{
  "qk_norm": false,
  "attn_scale": 0.177,
  "bias": "none",
  "init": "normal",
  "beta1": 0.95,
  "warmup_steps": 200,
  "final_lr_fraction": 0.05,
  "batch_tokens": [16384, 32768, 65536],
  "max_seq_len": 512
}
Each number is 500 + 25 x the weight over its row's rms, rounded and kept within 0 to 999. Layers, rows and columns count from 0. Numbers have three digits each. The size before them is the row's rms in percent of the matrix's.

# gate: layer 8 MLP gate, 320x128, rms 0.357, rows 303-319, columns 0-127
# up: layer 8 MLP up, 320x128, rms 0.354, rows 303-319, columns 0-127
# down: layer 8 MLP down (transposed), 320x128, rms 0.133, rows 303-319, columns 0-127
gate303 099:455460490512515481472484507516465508533468520488519453477461525516515515542519491478490496466467487493525534554511523518485553503528481477474462494523491468459467488483506510483484490544505489508506501488508488535494519508496528556495457488494520490484490513475545494478513522527472490508527543520504470525501453493488490493495450517515490515487540473513515475498485504565441513529463
up303 102:462503514487507519475476549480458495525559486495485514492521556431504493485490522483490470531479560507491503489504466496465503493476520469503507488513479483553480461490508533533488491481490506497475505513510447484497504530515498525499473536560506518497508469530548480535474531499478477510563525510500496541496482529508509481499486493523451475492471482471512471499483482495529504534514
down303 099:491512442451550491480437499522486536487486470531442500514482501492473481509508571468489483478507549520527516479514514515514505500507508471490517462525492521488499515490482511500499495522509470496559532474529486492503463478499485529485491506452466529529499471474531514477473522506501515494528485510495522522508470502500516505488468493489449478552496515517539532483525514514503530453541
gate304 102:483510474470500509544538538496489487464521507522479511518523519548500490522456527490511469503486542522544476541493539523537493466492477529554493470512490498519492469496445511477513534468518506478511499504493522545518479514468520496517485537519479441440514507482529521496517475521538498492501449504519542474511500520502444477481474511469476503494490457473484535487499514515496492504500
up304 100:487514470522485524461460495465500490478534462507509530498509508518499518464500490493521520511520524548471540510486507512557580502482562498538502507470490517510507515493457488491491502563505478512512448498514510523512482493485494544462459514481498503503538498502483524516504466463446515533511504461527440462473506507507491447504511503514496496488488463466489521479506520510498510513501
down304 103:476495499534482505521496486520482516490472529540502509481501464469492507500461494531482480463491495483523477489488481505480435478458507511463506544570536512515524489496451506487490489485515494508530504516503490493455511453484484509553517499524504522464536543501469500527481502491496507472552480500453538491527520479463512539500475511453537518500501509504508524506493551443497506483461
gate305 111:499478488497476510473496489516533453514489479523457482475512491493509472526472531520508475496485514511493460489501486523495517467523489494514502475463478473489491516530483497517540552484464493491519513493496545527495464500501461480534489531472462531426499482479477484520511509468477506517504466514499502513485544491521446504539448441497478481536473453495484494481445471507460522519525
up305 098:493517466505501527499457493543502526524536486496537546471484499470486487497471472472522456539506438453514509460495511499506493506494478524494533516471497494498498477522505485487490507502475470525488485515527479521513506435502495529533501465497485468505558504547532508500483499473527511478464491475510510473486451425508523431507513516493459475521520491487506508487516483522514540505490
down305 104:530507524507487536512516479474509467514487540453483458482510480484503504519518512502476479536487534531477483502527505490516486452493534475532487464523485545527499531511497533497555525486501491502480486474529499512492475524535442498514487528473482487524494555508460496476476489467476508490478520500531505513511468531571461506478489485483518519513501445536482496435477500462492495476494
gate306 097:498497483502504522480481522460474520497492523484516530515525543453539508485445508488474502531528538518497515492512502504464516559515502524507530481491495472530475499495494503535491535523458464531492434455510504493514486508516514448515500420544525514491525460514520490467522489540495490457445488494515499514492494504467490510490496538485515502515497514460525503523510540516491462492518
up306 101:505506532546516505498511489495522499503519410517487475472493488505471471525486495469486509509471485489524506478497543535479529486463464488526500524500491507478516498460504507470512499462522497542508547495479507526544486496471513516485524503470502553528447481497491495496456514498527503500434477518475498468483525494542536532510505498483494476486577449524488499478520504480488528497512
down306 106:520538480500497524538493494502504510479485446497500543483518533480502487513492509494496540503479464496479495484503488471473498484519550476489512465543492495529542524513515524533489507484515505505532533483463468493504447487509531500518518452484584523543486532493447452493503518519458524499502515462509483465503497524537501512486533519494511495545505475444513515524504444501481498509508
gate307 111:480535460573493461484497510441509504531523495504482420512457483508510496503483493508489546504514485495536552504494487494474522518450483490468515465503463500534470508493496474481494483523492540533519498472546489537493546485545508513533490500518514480493528535501507528449502496460500478516468517515501495492500512521465495510522540499492519485521471526484499512518530452499527498496526
up307 106:502525553566471500487500516462459467495491500489506460528472441491524476470515490514503474511473482462510549477484455488491512514479492494498509522495469478495480510500544507509502522543519525518509542491530490530488530492508486485516511487525520496499491496497477529497481505431465481503534507541479443512537542524494511472523513534467516510541499472475481510551491526507512475536510
down307 097:493546503488469456478520527475475521471452506523508499498493502490488530493504556497500508504504454487500508483496518479491522484474503467512546503517480481511462522495528504449493451517510525459590570510502497532483475500508485488478520453497512450483499524513528529486478514500493529469513475501487469482505515503526483478486505493445512499567469513499476523491527471495472494504514
gate308 116:481502526524488478548516507513483493532490485492476451493539489492494500488501514514474457477505486471507528511453488504473529557512536501461489495491467503524484545495469508497467523497488501517488500460456461515514447464527479481474492479551531515498497516500476482516525495463516492494495567454478464513513507489540466505478524501490497493535510521531503478511540453528519497554466
up308 096:546502502516470488510528502474503497478496512519471509468540494502481470477470524443501466441543500455530505500527489508466509501510487481503472524491449492477524565466503462501518530489522500514490470500490515541505507456509504479505501496499514495462444495494535513494520539513517518519509461466490492559490497531456534485504491520450481511494523537520495462475520512528497515453516
down308 100:526489510516508530472498514507543502516518514483527452543560535503511496542447520486480514513468533497503494502497502515546499537511426544491512511490528460530517516538554488533477503475482504509549492483502442461526482455477469500501502522528480521518490474529525515487521469511533516474486528484495515515514528478487525500459517484517519507472519469511504522519490476509529487519485
gate309 110:535551516456539477522496497485521508482517488527476510549527513507533506499481549514479487466517470534510512504515531518509521510553525463518506506550534529437503516516490501488471479484518509472481486461486549492481539496526498512443533505523514545523458518487504489493497480479476502522491543481485510535484479500493492486513493522455472532487508465460502509466524473524505468475476
up309 107:476519513477485510469518531481529483476503501535482519517554509525511486507499531532519455494499532512531449486473488525509492503487491462490531500507479526480507503515482564491496523503435529487501460470511507508538540505509454487526493491529489532480508456489526494465474495511519477524530520510503528517448478510463497507479508528526567520552548511544498514521530507491488502468487
down309 109:530499510529515498482513484470504499478514513488517450493529550503496539551471540460482500464502509543487487517478534491505546472522497512521457473468541509485473498517494500532498508537487476528480525445474498492538527456498536563513493509464497457542508516511544480516500481490491472534502540524475505463530500489480493501512505457472480497506499503502461466478526546516492516497489
gate310 096:534508518522466486498465497470540519494509461528529519486525466532494488513492474488488505523494514516481494511518480482521552489541488560486485495520521504500489511508474425546545521498545493476480531487478489501496510576501523498467502511483517493518511506512442503512459461541503490490503505520520534490482499513500506482512473466480517526474470520501553497501505485493463429480506
up310 095:460498480506495523531490539499491505553543474483521475513511475523487474493502487502517567494534465525499520487476468509501482505503493449489466499511500501569532509515537464494484465499519507505495537540540479487481477550504535500535519502524461494491528491502506470517504537520504503490476486478484511487446507519532453529503483509507493459522485484534509425510503501532454492509503
down310 099:500476503492506521468482514488545501501505504523518493525500476482519451506488499493496484487434546503479517470525503484472526541511500464480516515512497477481499574521501502504495472517520526450565458491489463492525502470513496498528511507534498518473504484460487527529458458487488513485499466484477437516509519511506485510514502485437464492533499497455484482494464528529539480466508
gate311 065:509503523514531521470510545500503509488513509500527521502488429499502508481488507487483514510497495500489537487458511481500441484485508507421501508509532480527502504474517545510522511487524519452517481491511531500516466484519468510510502498498495514495493481500530539482502527522473398490488504529504489511492525479541548509521466526480547447502531520455532506488512493445492491490505
up311 086:498517507502455448518464446497459498508498522504497502513498504492508502504478516528521471490478517503526478503571466495522526539491495480577490506483488509537505478545507464524516440515522532501471497533508458499540529475461522487530509558493490487526530512512479471528524530509521533498512478473473504525444477481497507544503497512499463524499513506491476518517497454511513501502494
down311 076:512484511517522459496532508493487531505495524513488513514508509459473513485482493544469486511455496520535508465511490493497540494535527510495571508496497475469493498488468556509526509492513540491427481547513494523524514530524451452475487503499498479496519499469517552540502496534473486484469532511499510498535517498488519506543468472532517556493503481482527468526461528493501485526486
gate312 110:497485507485515484521453466539503502522517470558540478505522519493503500511508489496521508474519470525548499524556538506509505514502516494505516495486497509512509448488491489526482490487497497469487506496481534508462500510513518505490545473499500503523466465506495438501428539482507477546515419491514455545525486490483533456475504495486483493502516522507484516511519516534540521455532
up312 102:517538508510470470533514530504459461472518506470503488481496475540488475473473487543507515496476511493477495492474468481517463510493496478510506486486472533522501475515475461552531500468485514514497487493490484491524491495556487552466512506525505522503480548548525493485504520515494506455490509498526473535454534561485490523484465522516523538487509423448510495494525481486502489506472
down312 111:508497456460497547464510500503530479490489521542504490475511462513485472505515528504510494484516457522504477502529489500499492499515473486549486516521528482532522501509470524527478418479511512474520496461538502507482464546483494521512482511507470499444518453469477492460449488475501520476478520492490489508496493553528513456513529475505483510496513487486487466432470504487462486523518
gate313 109:501466506468499461526583514452478493496462453482518438517504503505468506501489529483515522498482459513510514526470479510483514551499536496517546487513499516466478489545492496476520516444499550475505516566480488499526510476504506544483497526497487493474505497501491458478474499507489505488503541511518510475480482495491509507528458517446467506468493473470465517512497496510484472513527
up313 108:484460519467516507530528484505510524485542534537554551537480519497505517511501535521431466467459450498487512519517471502453472497472471529486511477509512483486515514534526504523501502456465507495525520520531505478450501480460501494500489497479450515484504496479471528562507496490526472518481452503503518500480499531471498491500473517510496479460492530501505513556474505521486517495513
down313 109:457490462489556529509512494558509523516495467517539490483498538504507517479511485521509512476475515470479511524524480526499524473493438497437510499484484475495491474527525485518492486518487457511577504521521491466493492514546519515480501482445480490514502489498485475527493495516502516510451499483484545480525493515463520500470498497522529503452491451480526497467515479482477510530449
gate314 116:539526518487484543508483466499519509584525459502486479501465480457520487514468452478497491507492458511499502509454506494493531502486513499516481424526542506485486516485475459522502505474475488470485537493515472540486515504495527507510484445564509519528484480493490503536493464505467488516517494495500526505519489485481470454526489452502504480535512500489515476548495520494484477480480
up314 111:498493514481548490524468480487466498459506531488513570502446537468452470481489539496528505471462530549525520509529504489465484506494540517508477517471498475484504495537493517504498498513461518491509482497493472486546503526531501490497477474494487507483542525525483507523529503531496519500516503467509539541455528493537464494522473482551475495532499501522453495464539510511477471480496
down314 110:466474492582512537469474486497539512471524523494507464487536535534508500501506494528493515523478495514504531459546553513562492509504474484497525527531518499520475461515527496567466518465545491486481497514539519506495495509479488517491484538509545469534497489487479488507487452518516534531465519516516484487480500500492544526471522531496533498486495524519485473532492510513514502487505
gate315 115:522514541506534498483480506482478488514499475520484475516478516475531517480542497459505495498501516495499501532438511494459502510478527455510495509497541551518472493483493511503507563532501472497516490468463503466490479489512471458499506470504499464499480470484513519458519542469519517461514468553483525507477497474485478536490472471492496452447464476531529490473517517545519476504543
up315 108:496441536511523469472522504529512501452462492532521531552458477496489486551496469460440461475486506488480510520499488479525499498479502494510510493517492526545498511471478519469485515540488533507479484467491520518501514489539488465493493528509523469540484478495480512490533528515454519487496508503491536509526514515456466479457467489513493436508529491460513489474492492487483521537472
down315 111:529479504458515546471526530493534529515498504551491501531555460496494486502461519498511491463490504496471530521470498481538512487478511488494500479497508502522509488517491465494498528496464471497536508423504495512520495470545516495463519493515484467501489514452485512496471491517526513513511455471512467516491475502484467477492531445449477513450470452508535489531495477523551506499487
gate316 112:511530473492529500483500486493521551476517492492467518476552484437529470496508496474513538471508486463492519483507567555453451482473546526471492486503527496502458487536508494523489475530453502452541491506497520517514510522487522507500504533517502508476513458506505511501530484508506532534530516522494484488501535509481480537494537505531486540484504503512467475461497470504476505544522
up316 107:498470529520511494535500485541483452465554526509521453509512516523520515488517500484503472520470526524502501518483546480485549499417489511545519512528498499497522498487537549513490485484506494552495518510517475523489489473494473490536520486473482506501501511487469519483458502484480492475525573476547506502504499504480501500460469515492487500455471508471473493450479500502524541469501
down316 102:461499498541510509527473462497482503476508442505538440460543524478452503492484502502477511532478521488468496535476504505478494513480537498538501517563520533491497532505507478504499515482560461531480501509525489477480507518527477537495531503519462485502482543523470481480505460510499500491485486489523491523483511500473534504534441502500491490482467460474523466491503527465551507488511
gate317 080:483499485499544527489506528512480495537466469517545554512553429504520528495468540468490484476519493487491490531531502462460497480521497435488551497514494496488502473488523505506517497494498498539488467476481543492526492483488541511490524477492474453485483501487493489482466527504452474510497488468469499502498510537501452477455484516487492530485497499534538509551478495504484492518538
up317 083:513528497474486565480519515544476537530518491511497523498515477509496484521504527495553508469518496510531470522496506496468509503511472544508567483482500496512528489537505502501471538529484496548481499473459497528493514450500515546513520475504540508492473448497507530468502488525518510518482475504528490449526491459510477474533499514486470524518507473545549501495544514499473501496549
down317 083:484475488464508548502486488488489536507506460457533535500520481502529470539488512483519479450535470529516482495502550521505529497514489529502518503495520514505499490494499506482573505537521454468529498478479453508493528493504557507528492485524509454508515500506447464456498484510541498529536479470542494502490494446478539518503509504466512511518475527479517531489540517507473492485493
gate318 118:520510531534473488515482517525474530451516500492496509506477497498523466506505501494501515495482511500523477473485551540472479484536463508475540473472539553535517510472474527497512464504486547509517526500505457450480527480504480510463464495480466473501482515524520502475486518543492496536499490547496504511518517514509509516486535482530555470488484562470469517558517478499541492507480
up318 111:497505508472520538513513511504471486481451537463484489469527460457466500549475472507476441504492482485505490530481521456502495504477530520535449472486476502492533483491508492512511522521432489513522500517488470527497525550501499511487519494470479516450505466551478515489463512512531533457535523512487471497536465486544487509496501520470483526504484516531506504491523531499494517547489
down318 107:481536500460493456468530504448505502552514511512507496528497513510514524522486488463490483501509463490498493472503517452519503511497510469472535513493554492524548519458519488557499501490523489437509499515491466514452491517498470512530516516517466499474515473492532536512487483440514492518492522496469514508494480468488530472486515491497460504498443459505481520449537483462536490507520
gate319 084:535518453499474470484501507529521504509495507519471490441487459540489530476506503503492478476522498526560514517521516502479502517571537506485520536522533483498493525500446472468476509502522476501486501490471484506507545527544512519470482513506528504526564484488484518486502538493508498473495524442512518496492490491469500475489498534475461494495540516501501429483480526527481494539493
up319 085:489455489464525523500529490475531482514546464543509474489507496539507526520542481528476503492539491461505516496508537447456546489506534493439480502528500507500509461473511504511478482503486481547494477508473500518478504456484527445498511513487530561507486539538506508529500505501502543471496516536529475499485516506439488521520533530488483484485472478515526505517502488491461487478507
down319 090:507514523525527510511502519530506450497486548562464527490482539493516496521467504510493510461465488489499493483470550544470514495487526509522540525474542513495478479515516520497461536501503492463541506501484525434487518512500518518481477480508495494532518535515485485475494553488460513487516526464456520485507469541515504498475478487449474488493537511495504490487501510519476503562459